Weights of a small GPT-style language model, trained from scratch on English Wikipedia.
Size: 12 layers, 4 heads of 64 (2 for keys and values), MLP 704 SwiGLU.
Architecture: RMSNorm before each block, no biases in attention or MLP.
Training: a variant of Muon for these matrices, 506M tokens, 7714 steps.
Each number is 500 + 40 x the weight over the matrix's rms, rounded and kept within 0 to 999. Layers, rows and columns count from 0. Numbers have three digits each.

# up: layer 8 MLP up, 704x256, rms 0.11, rows 208-242, columns 128-255
# down: layer 8 MLP down (transposed), 704x256, rms 0.0623, rows 208-242, columns 128-255
# gate: layer 8 MLP gate, 704x256, rms 0.105, rows 209-243, columns 128-255
up208:505508469460520522563480559439468537473412521516409494444480511480545538531450516434480432457486440581485459520536522553485446535508531523485497479506535447572534551558515474498463460531510587525510514496523501568509541490498465458444491476555512424551440478504514486526521491434526538471498526531429456522465512433528463484602457531494541538508546512426498513427514480549500596527476
down208:485496469526559530474525462491477531521431464488434527554525498412511530511502506480489531506506462490478557540510517552571487547476540497461473550558512520515491456626414519446425527526528559534498499492511496488512513527493452611517479511518471419533559464522506500442465535452550560474458443544529452539426507473523510537511517489506529567507503499470446472418583499485550572508489
gate209:554534550491499512531643458491503561497590490459539504523502547507464541463460497467515481463497525545487524491554571450542417492521494527460553542511504486527541529457420559424525516529486446480500472442460440525467463496491542575548424495424465520476512514537604458524590485502522447547516483497424547558479558536492505557540487560520577510553516480523534486529444460517568497467450
up209:526523489569494546546498468503599463567558472540485493444559489511514520493551516514481442510481428440517504555593571553456548519514466457595572487513562547500506529425512501458503571476539569528450474507525532514540519558534497460590532416537536433472465442438537503474568454472489557515530558535518566501479488557454449500506535515551454546545489481490505445473585477508523494470499
down209:473512533485534516565467544511527506556464504502491525519540481508483564569430473512503555570481482500535460537550536468457508538520490513474473457555532507554515546454478543447554517435452563483485481529445515546471415506541392378453458493477482547455470530415483525445516472483502452497520520522510510518391503557551437478536489478509480480521538441510427573424512469547464485458495
gate210:478522489515540517575472491418485463552468564539491534562558442463474463482486500450552514506407504529439420493480540525446545465460531483550427486483499518520551489438430623505495464419463506522501533561493501484528504472469526489526442515462494537431508479549557475512508555502536521479493493513527497593524484507451510512576556528411506508526538529514433488460438480546519470508563
up210:452521506460554487474543478580515517516459502505493539454464536476507502440466519548603514499418447447511528494503450540496524490522489538495536586454469526459428526559491446492546456535537465526428489450476471416452431529524565446544490522469527465502577497491457489597508506491442538529455436519519453558500479566528413529457493503460468491437573466380506551534494530529493469547515
down210:490488552543560521548519506535458603492485531424499493567431564510465615491419489534460452491443466484500469499485530453488498470500527412436455513499560556515478571483481495510447493536442501471397479414439495450450561458515482516494480564548579482510485499525491531519487448525605533480472440482469527498528464554524471481478503513457463539480551496482454481532496544514536518530498
gate211:565615489476519498461458481457481475464409535508528470496543554533503555534487473506597440507509527475474522494562550511498457547479474525440507503488532540444486451462415500500441534421499547540448494497473494498547490457413464578519500463496481541451515482538416449598504552438477504541566455457526514574508501493546478451492507470471513485461482439583493496539534470441461481412510
up211:458504467520557521576473468482459508521491505556485494485530499452470544494519544523500491472514454508552595564471613407512520524476471506535392547469488476497518541497476451448467445494535520552508530449475504535513465485494479503506543506491498518497516462502583503464470504472478477420527506506488554589502509438465499496464545559434479555451504551408520483471493520472511571466485
down211:560497523524543509507494462513457480535548499542542518450479542509527586486540585513491459489525550498516527522447557507456536427514598447483489530571536480463487458414537471481507527521520503562575590508456586545465548490524489454477519518497472521508521456519559566580471523569529534405488562544454523523502510458538540534490510546496496498408536544549520488431483564511536467546583
gate212:494397525475522477386528595542496478529551467447463528498397486568547523514479542514510475439473502483502520499500502476476508579501532516490500473449464496488517527545498515499522517551474451477523454519510524507549461492470491505613546572420511463527524584453479439516465489472482537522473430433469441449509442508466537500520400425533470463457528510490529569519447480472472449471506
up212:522518421490478513506563454494393459448568544515484459493460499511556507538523481440546509468548486493548519503508602515474550527491476608538456540448528550473534504508380564447500533515455545531564547517526577484475544501480524517511526538488484529557496556466464524565521508537477516518437476461543449505582469533497498487438493472546448551432522488517567547472546444420470472521470
down212:471451503493581465512489515463474499494563511535486581455472437530561522549434542451535539439491463425501519465443460557536494582508551566576504460501471573532498576521518515467578462529534467488573494453473491497505509439454503521494474543512512486493497447531535533521538441498538527479497508528534416461508509448491530520560517480499483453559583501497512581544502509506497495436464
gate213:508552569427541466511422480536548500458524515478502483494497539541464494511490533541499499566514435449508466497458468548503495557402500431509492455522491512569479483465479441554499502492519533521544476414482533446497521475528486474483423509507501448528574488465521571495445465501449557572529545494542475516599486500521444459481448497548532446480454439484424539552512583528526546533517
up213:551463565515515531529510513428412554459526469477484550501455495526550487531550502517533501476542547467540541462535515524475460575546496496437536512499515551545452555530481571452402532507523521474500550549494496574431518498537543538533545556545469506549488502493454444537474567495528489518535464483524522496507518485512497495555524488498481548444517505446504538500426419434528496533496
down213:431449396391459499560535496543513457504558564475560488538477544489494468519559485506499529470450505547527496502497446499499487528583574495542432553478452494518462539566465494483441489504523520483487565506502475483513466363516516519560461500409457524465444489535441477489488503510485523503502560504517458550548469443488490495473442483452478522493429492483493534481522425479459478498529
gate214:433501553492469495515500558489466509519469480548430459591449481466557499472551519515508519515530541555491398516544432500516439492515457507577542473485513607537538443483611459506475525497478548456484463452540528435504528530538442501478442484522473463524542500478442486467566427496552514531549535458476506519546446425632546430534520508492425514477482515514513576498514482507482513523474
up214:481460464543550540521522468433493520529509452477587525434495532616570498468441451491574597473477456423447499462454541457453422513461470486581335465512518541532573495521466559502485461437501508520515461481450483532486450464506466474504486433566553546559443523481472477508439518402477530500557495492546536455483448475491535482539505454497486488586504473523518506570372447488503519483457
down214:509538509540575468510496453511436443532492517471466496499444481552456525440537498507490719421506442451463486489435516394559471397502494460479531491513480465500524534468557431545489481469547614546559420526453469482499489443473504504489473454554519515571441520477566545470463567543496513531519507490507457434488523583459519483457487477583476465474497534476490516492533507513531490453487
gate215:477480541477499539505448502513456526478504502507499509474459510551424430506499523518515487519541542578497542492518467486520514481436518526531503511436454524509473458526498490523552546499540536517510456495510486454486493559525472520523492481509466447496490491503472483496565439548426532506522518514478539534470444515443506446479483478476466468513576521540505466428517542457532496488459
up215:498526491459494601485521479558505571503500517487513448492504477496442529544521513532538469524506506510540435515521460498502520467527498486493463500513508470538420485556465510495506526512475476489495512600436494447501502534544584510471452508541551546555492543540517508449497400499486511519456498529480551561495505517473541486478430426485478524494479392524535498542491461529482480441469
down215:490523532539549526570498578475530517490494499482479515484458494532473462498451419490530587470502496534486439472467527549502485499496513545491532503457532460484519492408545442510471463480541448552536539512513541522521521545459493517460470490487516465526489472527539469470504574454557503511488490495458509482461461480539503526503524547439467535508469471467572543469529544479558512524609
gate216:419559484426525479520486463496425545546502486441442486453454517471489462550562517466514463506518530515526498534489480452515451543491429513558462471499529505485553531427508527488514489520542482522525516519520549520555483455473529499517507440548494505408548478490497489496491532540524458435530534518488486503460409487555515520450494537535549449450501460520491496514525484482520550452505
up216:497436479492509519531505497513508486503485492519455483492493484454469433437477580486528502542509509470518512470495466528457552539470532449487526444483463498577464549492525508549537483474467507523535531525528501514460527459419459466539466519508524522504509495433516470521553488539563504552488508459509424492509466456488466494457485496491419454400561490470525561462515472527530520491509
down216:484499483520492551513544497532495538465452479504494445492599509441487477455478461469481598472502488498500465498453572500526581506523508446501475492447523513452465486508490481496459526465534518448478466445487477496504540435603437494440508520516475463514489503481483468522536508568538500519512476409537537540536495533462454472549537444476461566497504509479486485568491575501450540521490
gate217:463539526443486459486494463439402495409521547542455436465444478521554496534517529471533465440472536548478565535444541477597536474497517543538558442480572554431495490429474458559571519519513468483486523541491545477526470511501490551405436541454518484482525503466534552479567527595457429481552546522494497525526448511460501556521547456441550537425538466454510495414510494467541534558437
up217:472510603509528511485464462422506478511513562484470481495501531524493496651506541497486663535566510450542544510475513458497499568474537513478482480503540551576533551477502507448490512579394518475502563445467508455556542467457535396477481520576547514452555530502572453513474521512560469547486543587517517507419475525405514561506557535466554503473532460423497541516511536535503564437524
down217:501485461505448471530476518563531584478507529563414450503477466571604544449564536552482502467458556477526555517441511494608528539510514505537520511428534456472546499492463466532520447479460487541536519487501436521543450495524460545419482529483464458521463543457488523510517473538497456444480550435496468481520496492499516469512472431518504525539586471443482509459535528483543491489485
gate218:542423540495499550527445509496492587473506399557494525467506455513514551491454518508504535538513551516498536458455558503548511598480564477526529502499555553495537534463514550550541575461484539559520430562459510418503481528354543501509485442420479500474450450450478507558498569490515472520524465500500493471557490473506516510475442504493553471478541518561552446538528480493521513428451
up218:539474531518497545484511499513509454492495535448497553511461481441497533440488519581502427561435458484518507541508504456517600496442571482542510431506506512573435405477503484488485495532506488504455463529465494507431561528495490506535462522498529496506525521461535455479508515465456549585473511532508502412474552524539481424504570505540566508565493474511469509533596488416444481470463
down218:549439449501532513491547490534492565535466430517506457538571506446487485504482553439447386520498454514438543475566489490426519458512480440547579561544435442490457515493492511527510516526556475549443529496472475516455495480535510449530581468453469449468458502593466433543397548476512515528480510491494467455551492473491404470473509467521544473531488527467445443486552447511527478568440
gate219:513542536537495511420461548543487501499457488468518569433474447526490428488489476474522454531495514456411510535516550436496485481541536515514507490543546522524440526531457539555471525457486452515458495545483360455504583498452502476562488503473428502537564498570485481539433525519488500501488436469506548553485462558532542481473452476472457488542448529553538529547481539472506461464501
up219:516514493551519485490498569557523539539426437493534536460493490523496468469484585517526426496497490441494510507467525428497503517522501560505470483541498551457468542498499471523506527460464475523569508543451452506505523456577452562527553524476558494535487439524525517488494463538457455516502494429536474524564470496512463530501532472541467495498517530509565507526502466522542435532519
down219:499479468476587448537433547423468511459474478506572472570526475498486486535517492502507624516507575459537509515520535510495476513479458519504465515487538528469458556486476452480510528529452504481491542476469452524527509484456478533511493510542458554446490478533450512470450505503561558458463447540474510562453552465448477444561424501508518458514460515507459489492437506540557513529508
gate220:494502528502460493462564461487477436453478544521437453495508500493497428514433538522615533501443456460540451496555526539541505486514475525460462471531558546573403546524515566462447566503568573464437483520460527548497497545541513508542520455557513570457581473565476428484469552432508546487495527475514615518521502490544556526545512537410510465538462568529526509541524478462492541479500
up220:485478479484520501481507507451498497483486541551503475410536512527450513575491472519536566553423464514453439501431532511534470453458470524500531494581509534485501455485503472473492543529459437508506485506506575436454570450573496479527497498536479438470432503518510548463597549515494478580506554528503506453476420447471553493573474545527548480489474515469514512469538508522469519548537
down220:553513498484532451494481488538491536521507476455486555554546474436542502506481507481513486515436502551482469561470542529503499521454487466518540488490505546468484534506479506513458477507496428519523439483534456457507540520488480517439447494439485468544469492440486441458443485465484456499512500492537472505562521460475485477510505514449525543476485512460487536470511491539533538479445
gate221:501530539493438614437481485448501585481481427470474490471452474508468527514553486489496483467488504532465538546542488516490486511519506504547517562528497485465401507454479492575485503513526476481525494520534504423483574531436538571461514544504556455486586506525491491521506502495528504479524487411484515503516540578516504539464518497484463494517503530488506468553430533490567509520525
up221:575508470532525531474536464554480622579521409515484555511492463464556544528510528505454481492495481529492521517508415530468524449428528568488463500544466493452467453480443500420526519473493538505481576516575565502479555465497481543561487513416473420532458444447522527513484451530493585499378535489444528438516498456523507524561500597453554558466468465488534583522484526541483448500405
down221:467541497533508497556460502501539519464473512551521452484518520462537404497532509529561309516524487499562529534430561528547571448462500472547522453495547539495477519546464582475516519495542503475510485515509516512445442442504491511500529428443505495458526472448541467514520521495523490465519433478589497508540528451487531474460534453498544508555531548536518528512511437492477511503472
gate222:473507548484475500543523550507509499528485498494456497520536515582435525583497575504459464582536486523470488545539449552493458525518510506567477494492489519475533505460511517503504446418586503509487535573533561587513561499488498486524421499571582470525488524536570569506435519449512538560493560490515562439516464464504453584489510572528510539552534480454504503512504543484463484555496
up222:541576523568513508531529505411544448563457481539492569528467489594554553555410439506533450529555449455486530443447476559500537480575430485557503468456562561496515476497519514518418498501487519451463457544579561458540576512493448416471432534523552495487461555439489508439417508508495486482460579540464412569519474467548444594513466568478517523551576492477443456513596544391469483558482
down222:403506544496397463501509569443506400586461420536575558489559451485474506503587460549550470497458472491514585453487452571389458521490475499520530562507536545581475484547546526481536467463485530555469431517515481447390524475520483485542541458497575459487446517450447526493496463589474466515516528510490460558546517508524434489417477487492508503490547491544458506536508526500500502491516
gate223:488513479471470546517481412582419518381488480537445504491498549585498474421515499503537496522529497510589513518573518460516584566561472497496482532597471459550510501470537383509503496466469442416580394506466558524422516538544496480502442476480446505491537539481434448504442540493566480538467525459479615520453520531506494466512472597499499406487522489496569512488477504515493518467501
up223:562466460569484538487516525537494567475466362488488420492535551531487574489514460413442504492481406529487424538500504462497528513486461524452483537519519495551558568455519506549531514472442498466507470501498500456465461557435447552508477522486485477462486405530522495556498481470545465550480474455516504510487446578523594524547495499503481489523483541523482548457477494488407530487521
down223:485488458484488499505527478469462576443544461509535525514487515558557604506557510476529538477461469520475539486449553531453510508484390487463452524427538561542522525485532453549469495511453491497521520524495475500469542535537507476599489499440491532544526448499414424444535455620490466529503493481508525516530488467525526443449538511476528546457495471509501451479488536528426498548522
gate224:518518419505422488389585554532617518603496422520510492461481513500564519470467479545538512542557521562423514575475481458480433594412484559523468456492480481551473460507464455466493430491482595449490518508598503534533535506552467509520474529545557495486447477457479488525524525469533511504481522392549505560546519578510479486493461473538479478433456523488495508553524561518437526469490
up224:431542490478499482507478476435509467460500480534500518490585562486504475426470425516573580562540503523406497503475495440520457514474518485536539558535468497517515465521483492503541600489482488483482522457558491457479529497577479439533579518480509501550519511456503506561481478593540544469451490564490492557458446483522522547512528488561493460540590508516374524543437516407433432503495
down224:427528530578502463500457496559566550462499514527461463471429448535437522524438489463476526499510484495559520551555542478499530539530569599561500433464418537536524498535466484473523482480486478481509534560535477505466558499522544463526531446539517527594480546479492495574481490506496479549521549463503513570447433489465492542442483476515573456469544488558536523500489453522431357542490
gate225:487514519533571540490482455555491503579506513490453519457515506478560430474562547505474461479509553460444582437502514464523505530421489517549579520470544502434506504499523494498508475520468474449467548487427520402444477555537465473494469495517515584421477542509516526480472475472483501491515470488410536512519496380521468496495465527478489586536483528546438486559504539459471518467479
up225:546499496546480466542454526522523557415574545539502497585560504487525368530558521501426443477519430541497459543482587608542517463468544472424530529549527620434487511495590538512514581435454528526524484542563445505528448504556520570462558602466501509499491501412577490519487420447486535470546568493506398494557561498600491508540505478449531422464582489478519514528491512467571539562506
down225:507510486540563380478496530513520535583485535406541512500541505557478489505498461500490632535564512555491464560584543575453526545520514465492444522502462458487506463467581506488523439509527565610494461482548449468540451512494571594462378550493528533540482468443479422507478550469417539574481544489544467464513502473498567484584533465460561400448527413397490445475560464445447502438590
gate226:501480556534576502484449480391528525535552578525508480517498524508515453458533564463478394468500495448497508461492530549490506475528488509473525521482508553488474447595528506487483594502471485522544462532471487465498548437436515531501548508502462481472448503501491453463480581495554480480489586463476481520577454506475529474521522527434581521477442492536498485507478522541541502574471
up226:499573493581555476525488553448525499522514482480444567478537531525528497463519534419510522525482485471472530459484515483463523548427499496519472525508456571493521573467447548505485482589471408535534539502566532476453469421521487461506532488545465446446505439518526490513478546492516530511541516469518472486522452473465520525514529464488480584488468420483468558542480527458513482477459
down226:509512504511446473510474561471489466479578521539525523484490539467519444529473550471495649493498499506500556510472561492524481512496532524551516542425536524476420461578485544529463476491505496513485475535489533502514465451520523516502471460412462482495513483493546497500505479552500416477505550485433496542518457458521487481482463535516555536570471529491534485531496508458517559525536
gate227:477489524486517446511417489515591560560538495472451436493546571515514555534433550471443510478437469542464427512499507513454572507504432560479514514479549548501544536478504469522555443547547490540525531524517474469534551466546552534505470540530538592467520548500514582509422435515536491557589527485525461537484469486510444483463459537494476508531409505532572460517454497519457484506506
up227:523540478509465436520517484458446510512493522502511491524471522476599482571495495486466538565533547524494540504505499505486508528472480548557445508452458502465452567501491550546474515581466530463497476415504495451459517506512509495517508569507518481588480519466359541506478501581563490531519499534574568556506491534505516463527496493472480571495533493512495584529511512452471484421439
down227:499490471489592493517444449462421550582476493564471441475518533535509483565450456471493502514538467479463442546593525544518475467472406544474444500519563529456523533474507511524484461544591561529498591525484527453500514489520503477513557571578497509550491489550499517529523450467468522449535471427472501509468459514508471481444499532438520469455509464390505486448468526459495511494470
gate228:519419544497574473524541425414444515532514494533501521533507496434488504449525479577448515572529520475458441483568478501511543565514539506534507562579591484499453430506523538509588488458443528487529500422505518511560573511544535540563535501521568511524501528445515517530489479510531558487506490511522461532447449518472527510557465582580472518513472526476516504532478534470471448497506
up228:509584541462481493534509421505513477487468571440406499507502390564499537481480506475526463491554521484496432520536530528473521490500506444513509477562556453505523578444433508507527519507537492514558521472559538421520497478503522551501564505504483493503509515581422510521566443499499524470491454469450496497486523498429491509508551558497427471486533457558462509451484475505493536490519
down228:507454522555463465396544515505501414554520481492519564522535444531427516444446514552382478508498454440539481496545494473483445486509519472433533523454504512564509486514546433512465404471540548497490507509542482522569534429489472484509490493521455499462460487485466534489535525480533483570495534482473570526473464482485496469543532525476493524579423467470498494542466471480490499537462
gate229:543521511501550515518494566527473465537484462455480521424538518414485498536549551525533524501469497481517402446491502456547483508509519412434491508504469502548505441453465466461438531504537535435452472478542526471530568504471442509572501495535514443543448538408505549525467543530432527510487535518566537529467454467535481472517493571520504441484468455532560512459514513494513523504491
up229:514470497523486500431466515427470595435444516440484513486500563423551489549525485511570510584434443486491482458459513477466529491504534455462466490503446535487492472471532461473506532519525537527457540516495505456493536481460538517490463544544490548475578489490527495470585492495472485499461560440450473447470539515501493516451457473547488436420387524494476551472483622544458541413550
down229:474516501513514410387527486526464474463476459556509558465493514451479510532486486535499357534511429493450488526549475509490503496485506551521541522470495483460512548545508466479512426468481452508575469475425567541503479534435478523458512479547455505490438450586465440431521516425539489469432435527449530471459538449539474513510463563525493512547495493470536476530445561619514485474470
gate230:492494481523453436490535505468469500431480493499472490512452463580498451522440491515473553594424497536518480524476465493458453495466517465449560462514526461556503530449532457503479495504475499566480513473488449477496466497466503512507550471507443410466522416553505492445567539462439557505432507423492536478457523498470497507504576567574531470508560482508448485452493451472480509465460
up230:495534566546505505487563459510489433519538478481482489523481485519524510482480504562518463472433472488443442500485535460485463503559574466462587440560558437492559447494507583497514487474461490504473509459527462450503523552576485473528520502482458487535511539547556525543447494422514491453482508432476551559529548477508501521505440482492559525496445472570527506435494461495443571504529
down230:500508485495512502471485522500468548464505498497496569564593438490545520501557494431461523560499497459497542574496461509461557492431471493479520473482591507488479522451540511472469527489565497507479485454496569467549520451503461583497420452483503480527540463531505514474569469485508560552446504484518472500461486520525512500532539564492478497497472434525514500540558479446531469476461
gate231:475502476451514479553499453496450518488515462489473501519491463479528470460476510479493457482464515562572491524501502507468472527475497500499466511481550481526529505515533501504423542530514515471446488472449464571548458497459526466478479523519569499430461490478472452472451532460427508508478487468427500496498514453559522509530486526487526493497445491471465550510539477471467464462520
up231:524495535495490518539532505580543471548462461460460503456522433515529524490519507481437439533518529565488498470495471475530565457498480503430499510491471532524423506542489501448560560502474537546494478505528497492513543499439517480491461467488483530494530508461492494513594605533555487507493458489476481516536502556496481421508526464483478503483526533523449483409498488551508567472536
down231:496484496485514491428518469493498487479488452502537428495456487521553517489464504559506472443453446452532460495472482503442460516478566498444474490422426484490501482513532509527535537510446467488536515497553455518507491460422513553528468489406507489539538449513516494475529434492570484446413516474503523480463496506493472524482460530482531458477456505443484470474458480580446537507478
gate232:461524546515496487574501525469406483440495519494440470598502518448509436458440498503431460488504496483550482579452536525544491537479419534530548466520544483434492523495588486455507553493503505511564522504485461520488430449562414493451407459448599451566526502484503439514486555439473501477551484518540524510532506474533566422499509509481510525475526496530506436504479523439494465473502
up232:471513546466565465497499543474611503524494508555486473553529551481482466488506491458528462543589536544446506567470442481416487541501576471501494578531497523511473540514487461530411536467502534559479451485499523468498531493509490489482460536505511534528584563423461442492506544547547549506499483542516556531452509537482473520599461525406509521531504536499459502475468517443521514514514
down232:466518514551528441555517492533478463513485542540606533538483481493482469458499496470479478450522549493499495602492566541432562476441587488515498521500479477507469499521429472469501486433491449505543466487505491525500513489515493503452533476470438537552543462533477553427469529473585502575493480493606473454416485476488506547566507516407592521561411502507497506475508520507435515445577
gate233:528550516449500494508415514500531467505501496500550497573483525515528493478498492574495495498413496518526482479460529508501455512469557451500530492547466491461500487443510559560460497506475463486469438529451507534529471480504442559463475570451544513526486497550459495501497441536507532493504607452500454485545483445478595563511531427486430508519506519555477466418490463487511481530513
up233:518545540500580556522558480510501472386488555522484535490465466447475548466458481426472470482521530543565413512517467522567489462500451462444462523510564509431497450506503508385475561547514477438536508517494438512448540431537410572519512481540495553503471562490413491490486529447522462522484550464539432476486509543467537483426524589485456524435497469533427557464460526523501496464508
down233:505547570479560463510488535528544434474495521524480467487502531435532548468494546454531495470509399483549450491547482483478476421510535496548500530461516546450546479486542545469496525474478449560537520536475511499551452561549453488511440469481515486547480507476519450529457399474566443500487584503544409464520472482467543566407549483516526506578536504459559493527485445509542471498547
gate234:494480492486516483496476446484478465503494498496535482464459562492463508507463467530457469484462483514497484508550583506495577452558540518520470463479464551520503495552481480531547526533473569525462545498496487481544579546449537460491496511485549490529497521457541495487535494463507577409477532495522513480483469503531526474494486552518499493527451516482455442524536535501522519468460
up234:501451539527499537533499452465527456559477485491510507469541501491543465510579513521516493503465471429494472502537490478510532483505575516504488506573446502453459471502487485546499537526568491584476549491541521489531410482475548478522483518519525484542504515492451535503446519485484476524519466468497515497518501527506469507545546528454479454469487451491478455561522482477490421539469
down234:461439458543502445535540461461537454455469528446523500455449584538465454468485558573516472464509495506510498508543451519499507451527517447481505540487435482565494529590486557528547511501510518422439509517488432519484544513536536511490481467515508496524477513444499509514531514548510499530525527531449510508468496567531510453502469559519476547429516522417530499520460488498543552512431
gate235:586449532461522487531510460499463521498544493487552478472534506423510477442508502531495428519566532473543492508535551485505518507532503498462422464490459510545460449512513485517512482458404514516468479484454481483576555507490445521523457513450508488489518555475485446525515515411496518465477468493435518464496506508452528518501497515518516544476452505475533471509461509505505568505486
up235:488442543487441580508480443516517473492507527477507492499446452521500568512462499543441405521476491465505435497481463502472469417562477525488484508570499468515517482479561530535448598542468470452526474522510477462537487536469496524490594518528500509537468517506520491542470498483496511483488538512474485489497529518536480410471505531466446492391498510526530514527487480530561400557506
down235:468462461522508466524449469575471459514484487474523516506485457472407546417491491521440441553514461512507465508560577475450507516496524510484495478439490442467502484518450488529503464491535503447480472493472541558498471499533495495569503465528600486498475524513527496478489537462543551492433475555443495517469537451494467519548485478465488553561459493444443465534485467512484482514510
gate236:517502528501523505422545588554450504424496446488479530536568542501479502423475518505421440473492571481575535428526541507481536470450503568534506463464524484509459428630501484489430543491488546469536476521613497532492500515479547519580470501475445500529511469511424503516487495502505560497487480448468547553540462438498518449532517496501460544524532526470526518480512483521531512480547
up236:496475565468495504511516520527527522482504467531491539504446456469515459521437495535583511479490499437424462488421473496568432502489429422554470538450406541492523520473470464438473457538472435522492452518462473514522476498470505510491508521450463499483453459531556466501458535524547490552482540491487408519447405488459484570465493499565495489567569536533489471536517458536491543507511
down236:467522490551546482454505502460474474533480520509508511494510557483495521471540555524475527500560494476544515490503521496560510496572547492489487477473500501564483503499543546452614445543445573496512526476395490418553515517496538499518483524483553446453544466496570487548528584541447569492478574427514532493539486511509505542577479509479486506447458535492483503523525370464456485588501
gate237:487508553483535519476595488493460556520522530529527525529468508504461454467427485430486601489519480519460483546485545492501527475451451553501459516459598562441470529466530616525544496521498501489513473505470496509496485564562484510480426530527516482601524480465536456544464545483563538477493495523536518431543496568487500449491482440486434462551484484517522580513524485450471444471492
up237:462501542441457486583494490557553528523472517489590427557515559525526474499522459471522433564557441527582500520462525505493487526471538443476555493484451503565482504478568499550530562444575523478538515487538525560534521457499573488486485483504452469513456477497484472473444457486535482461501493457575518500441515457522502504527414482545543537581507473440535481497573571521436506514515
down237:462518504576463429481444504533531463505460492473483494456528467455573432540534518455473387489489448525524454490507556502533504521514512486537423544530484472473493483573496475457502467470504511524567496462550477597480544522517441515475494508511467533499513469493550489531437519433526532502516476566505491518503566471548486465503476461492489501506500489490414517466501486467521388525513
gate238:473533561432589483509411435430491573530468537483426510438531505612480483506516520517504459494547473540496498546517558486531488511591536441489558491515440497558513488513450457582512507499507440459459507519534441489448510485527517478483528512502427481521446557470508584492457457450465550542491512498511470505493454540506506512476437523450495507420574511543497533622485502459492506571460
up238:511565528540500441486496456488447477504480481469506581521452551509472520526473478541534622549545471424528452495457453541477397441499514478489489547499495495603424524456517588517555471492569577535497563513453530433555508407512501544489496465474481527555488455548505586490577527607497578517527540504480461499487419533532536528466503546448507492444481523476531505461529453470456510411403
down238:537488501464468463527455508544487516462515450536480535479505517565555477549475557524515528504487492584531516511489515471553410573472510484537527554504503511429582468483501498453490477476455382500558445492502524561500547530462351474488474510519476504475474509524555501428415539456440484444403534472525444515489458521537466550475463551469461507583502568502517497564502496502566412530499
gate239:533487581420454416466519497504475557501549524540424535508567440486532462483477539528524507468429417549468539454527470545473471557494489515539482511527476533512511456498510506509522497411480514457576509488500480518394558475509550511544492420542449408502502583466492494469461496519522519535485460472436420529449503502448488480502526538490474518433552461513510450526386509527410449521554
up239:503429523553511539544525431499529463532463435477495529592506494549455442525421406563534413514470532499514445511517429557498555509512479481474482520575496479549448531561493483473509439532522510510540494458496574462524472516529506531491524542480574521547596450489454491472483489543456467445439490502515459558516527453544567498506500568489450545432558551497477507609550471540549505522477
down239:450499509527476531446516522478525434460552480473501492473473523500499502464555500517531420516503521560523452506421543480544548465536515551522498451461507508491553514522417503510460487556527438416463477499442539479558495497509430531527407490527509462542523441498505495475446475522433575558459534403445507488543555366523516498513532472516441521514485483466514474441545475482515554513472
gate240:520486527444446522531484469521454449526463507531454579520484518509452502503476504485540457548535491527481469515468526495416514466445459516462542503475543437535472521514450475499497482531472502419557506549537517530475566479558516502489532504438454454527507488541436498504525469449491547515483451483521489543524488578428501492468458549505596439485481550486513490540588518559523504496541
up240:424540507537545499477530569503508490514502409469518549544510470564512470550473450477474503533506499514471540533435568609520493474455481473502538495481482517472514500572421484438548506541579538457535429490510481489571433469508531493473520499489462466466430491418437495482496430505511522464533481487557473536606578454447486477504563507485498494577482467411448565522554449549553464514487
down240:521488534510529543446531501570496453490553479516485466466497466461539469485535540504484422444463528540427499508531508476559581525497577497494548465392446482464430503398548535612490497434531453472501569510531469526485477475557549535550452497446565564516450549493559527485500631539547491491497534482491491521474388535528501511520497533518499490495543597578514477511513486467492557424499
gate241:490499527515538562512495505494453438451535471470457438412467514594508407497538558543541490491504536573505403415489559491541573529493468519503486422536521452485484569543474519495464583493492460436506505462481494485466491507386477485507518507411499509536496448563491506458498547470514436507551499522482516547493443467511498498506534439525558520518600470525478466470492505472508512400548
up241:547498511535482482629477486531595501482537429446466483490518557478505496500461545483477507482403441470498478515444461466539585465541521510521617473495498516467577516469507500469505476529449460484506610510525544557463485534545469511534478500509466457512456494503594565523560501460500540540493541502466479481480527472502525434519522459546530487512510394510561506486495452510503469447407
down241:540479517510496510473448514464488480527519459540527526508465489539536518461472443526479596487440534450501525484480551502505546566450592516505492517464456528499546540473469476536532483489478460519546553543523618460522507463465554547503545524506492483515485580513512435492479502483492510498436543493503490514461452497525526472520489445580483486518469473550450473507476436514489561413464
gate242:412444492492425469547537437552515531481514470447511563508500433567510459549453518588523490433406498455496515513486487433501566491582430528499420494444460539497501538489434515471496488454469473593498515487469476496435479521451539532456476502476500516521488503456483496466464462438465522527504463497555523461520521495501497469532487489480496443501565451485478489571557521424505510458496
up242:460532511467548518469496484450561461525579513530493459501497489525456496466518518422486448501540487526521484492477534534556552486533491522466552542520438499441498492505527542500501512566513507489469442478536501506530533497497508502500492577556568495504470435488503521478530513550491467510503532507452593503538512532470510514470441496515535486529482522506506519473433566539550453554563
down242:521566550515525509538534526516483462485420457435503537448462476454500461529512539561538450526467518512541521458494530456520554491441462487483557545525493600462509509432504482457472488473530451520493504459567538554530530540454468479510459492511558493533506487483519416527457519500551432483438486463514465466537492502418453521566528492537482496440516503553474528478442430481478466490500
gate243:478598586534540393528480453471501432566484527525469473617424521513482460425492513454534514474487547542531525532505435519504471490518405486527433464464507510508523527506436505568446542498466504466452556527556501506482460507482409455489505461516467453420547520477527499518436509478449508508538472535506448512508487465368560492498538569447543514476499452558562465447505532526548547438488